Weights of a small GPT-style language model, trained from scratch on English Wikipedia.
Size: 11 layers, width 256, 4 heads of 64, MLP 320 GeGLU, vocabulary 2048, 6.31M parameters.
Each number is 128 + 24 x the weight over its row's rms, rounded and kept within 0 to 255. Layers, rows and columns count from 0. Numbers have three digits each. The size before them is the row's rms in percent of the matrix's.

# v: layer 3 attention value, 256x256, rms 0.113, rows 124-127, columns 64-95
# o: layer 3 attention output (transposed), 256x256, rms 0.149, rows 124-127, columns 64-95
# q: layer 3 attention query, 256x256, rms 0.0902, rows 128-160, columns 64-95
# k: layer 3 attention key, 256x256, rms 0.0864, rows 128-159, columns 64-95
v124 085:122154121124132104155143157108109144142134137148115112073138100163095129095096151073118106123054
o124 084:105164131144133122136098128100127117145127117109133140107151111127124145096091126130144134134170
v125 093:146145133104125111103125085136081131150166167130104130125117146124146135161112102153129128108167
o125 090:093071094124130129137118156083173137102139184103114129115144150111155105142140122125137102111123
v126 086:114118138140123112126112168131126122139115141178147138111165142109099126163111144136157123089096
o126 091:133107118140155122131130144163095163140138133131077147147100208135117121091122126108107080138174
v127 088:081154135164119136100126129097135140089107148138099135145111166131090163134121119153164131133114
o127 080:140156116178111081103165152100160130126120107098112130115137124130101134147107085118138116132137
q128 100:156176104131120104107125156124151143136151154105173116123086104135134166147117104155134118161098
k128 099:107057111107137122139102117148104090072117119124117147150156180102137134122154122131121128083150
q129 107:103107160087135110115116128153145135169090148153108126151128112120140146146091158126115132153148
k129 100:152157098158116123156136160083141081141177110101123140130143116132133107120143097093153157147128
q130 105:118082119128120150169161137141097126108043116084130147090148129144139138135071149159096118120098
k130 100:148155162147105094101104145135115120163147106136126104126123132105122112119142094116124164093147
q131 102:162118134131133100105132117128154093198147117151136112123143140112104158142189152122149137159142
k131 104:097107120160137129135178172121138144110049150120109128153131125138132085149140098129123122113124
q132 103:115107140117138127153139108144133117153106109108126103093121139151108110128125137127098123128154
k132 101:132125147133105101126082122150087159084161149177120149139099104121178072127157173154164131131106
q133 101:132107143092105164137122124156147156120183111144106128149116117113160118138113191165096126099099
k133 101:115153144143116158159137150080104084138074128141062151159121109116126111107096099050139156176124
q134 102:092110146108179084094135117148119135111131140086120153105114151150100102134154135091124135138144
k134 096:114126093138112144181111123141134176148134118129098082145125100141169121159133083158121122095130
q135 104:099138157122099154085095146187133112106105115119105126117146094093120148120088095118091096146138
k135 110:130142144119132139159141107142138163127118099150163114097117152143157115136139141124156140101149
q136 099:121119105126127144168136119092146152144118104156130158101110139120153120186152170156166154109117
k136 096:143124163140149115081099119168135108089128150095122086146159132159092125142125096130132123133127
q137 106:097127146117132126143109138170128158108095134120117164100131102126128118134123117177101115097146
k137 106:185107082151153093095103098129149084158172109120117081127117133122113136093133144059138122119152
q138 106:117141170143155145124156121118139143156149122175138115126090064085123070129100110139144169158162
k138 106:132122100117109116151169139151120068099132122088119147095135145127152085142139152120138123154089
q139 103:170115135097097146134121103104103126143117122115148120126152087103116132116122140122151130157109
k139 099:106150131160098141102153147120173137107105140113126120130129157136128112131115151138143127120135
q140 099:118111109123110128135125099143165134164136119134075102141104133135092077107148100163091127104163
k140 098:144127127133128098135103122118075109138104140127099163116165118160122128165130156138132144157134
q141 108:123116135152108142156129118145152160107086118145120136146135171128149166145149117169122129137098
k141 106:126140127150142110145135124126137120124116107166138096100145079118105128126157151088151133152130
q142 106:134090103136086142115129146104155161104105120120127135140108179111160127171106130123197153222156
k142 108:135170142097150151156133151129117134156103127120125086112160102168140149122162124108099135075131
q143 105:147109152171139117127106168149088115137096118113146135149129158143103160110097104122121100118114
k143 104:099133116101133198126191103097122144090156112121137094114108125115096139129134173175137101127137
q144 101:131126136150159138105139112116132179105111150161171114145119187144086115119122127149106206127123
k144 098:077160109112104149142108134137169129119141117113136169091117081128149125174150104151128084118134
q145 107:092139117141154094154107126184135118129146117139108142166152142114091135093077102173134124126101
k145 100:159103140086112147099140121093121129154135122115099135088102124166185111159109094085120103136121
q146 100:142125166171148127104123129142147159116117114138155087160148121124111140137093146151122175128117
k146 104:138143088102109124135148084120138136131148154167107120105117115108163112140153105134116129159115
q147 106:168136160158137095170126121142166090111109102145107179137141112152160125120162140151102121143114
k147 104:117117108164156132066108142126117166137175137131109084129138139140148117153129116136187153152118
q148 107:136115144145095096126118183177123114133126121124135119120123157113107160124092126133133101116092
k148 102:123156130133152125116124087132122144137132127165110129144143117113146121135111161113108116151148
q149 099:112146112157141068140111154137114134152106139173121138158134138177137087161064157131099094154102
k149 113:139096131095135113136163102090126086130152129089134140120122137108146154156165109099154154149152
q150 097:134127157127094093100143091106112138167145110172101132136078144123135150111107169126115141123081
k150 098:143095099137120090144107115173157131103125182108135159136132100167118129162104131083106156133110
q151 097:131100131116118079106170116129128130094128159165138069130123101143162151142099137135120145139070
k151 100:101106092160124173133130159172167155158102107101085161102127100135155116184131161137117125138132
q152 097:132142127114103129140111094158190149120125109104116111170139121180116146114133144121083126121095
k152 102:132093102121117160082124125091097088125112156124090128147119144115098109112148176164132140146189
q153 096:141137127080080081110137108116147142118122104098117091154132162125119110105147158127120095131132
k153 098:156154124142110137144107140134113139131126129123182122098145075174166128117118114141118157142127
q154 101:147120119125112132126106160136118120144143126119103120100114168128182134090131106135160126115137
k154 103:139169152110104117135114124155149156118126111105138092137124108105084137149153115127107136100100
q155 099:125134125116135127141168157132155097088129166141098112126099111122136093156177138192112093116139
k155 101:146138103141121157103123113125111105150142114099161130163139112118130174132134131097117164137118
q156 103:150155077114138166116123140117172130139106166100133063106115125155112164141116169124106164159110
k156 100:123121169166123100162137133176151145155134100138166158170137138113128096120147140124161133123126
q157 102:115145096163152141153113137116124136113140158144102153146082119077125138136122115129152126096129
k157 095:128150190093104111083141162114128112107140128136156105128157158108092132144122125171138137150135
q158 104:145142163143090121139157113151159139121142101096094124116164093091146071121099111128157173128147
k158 103:083134141126160135108127122128124125128140150143121114116103111131132124132156104091133152118111
q159 103:104110138148154125180165146120112144130143140177113133155143161157107152133144105133121185155124
k159 103:174128093083123109117108105100151116113150120099167138135123093087155149110154166146127085112118
q160 101:115110127143141146178105177150167188110067130161138106123100120117106139122144149144148161150149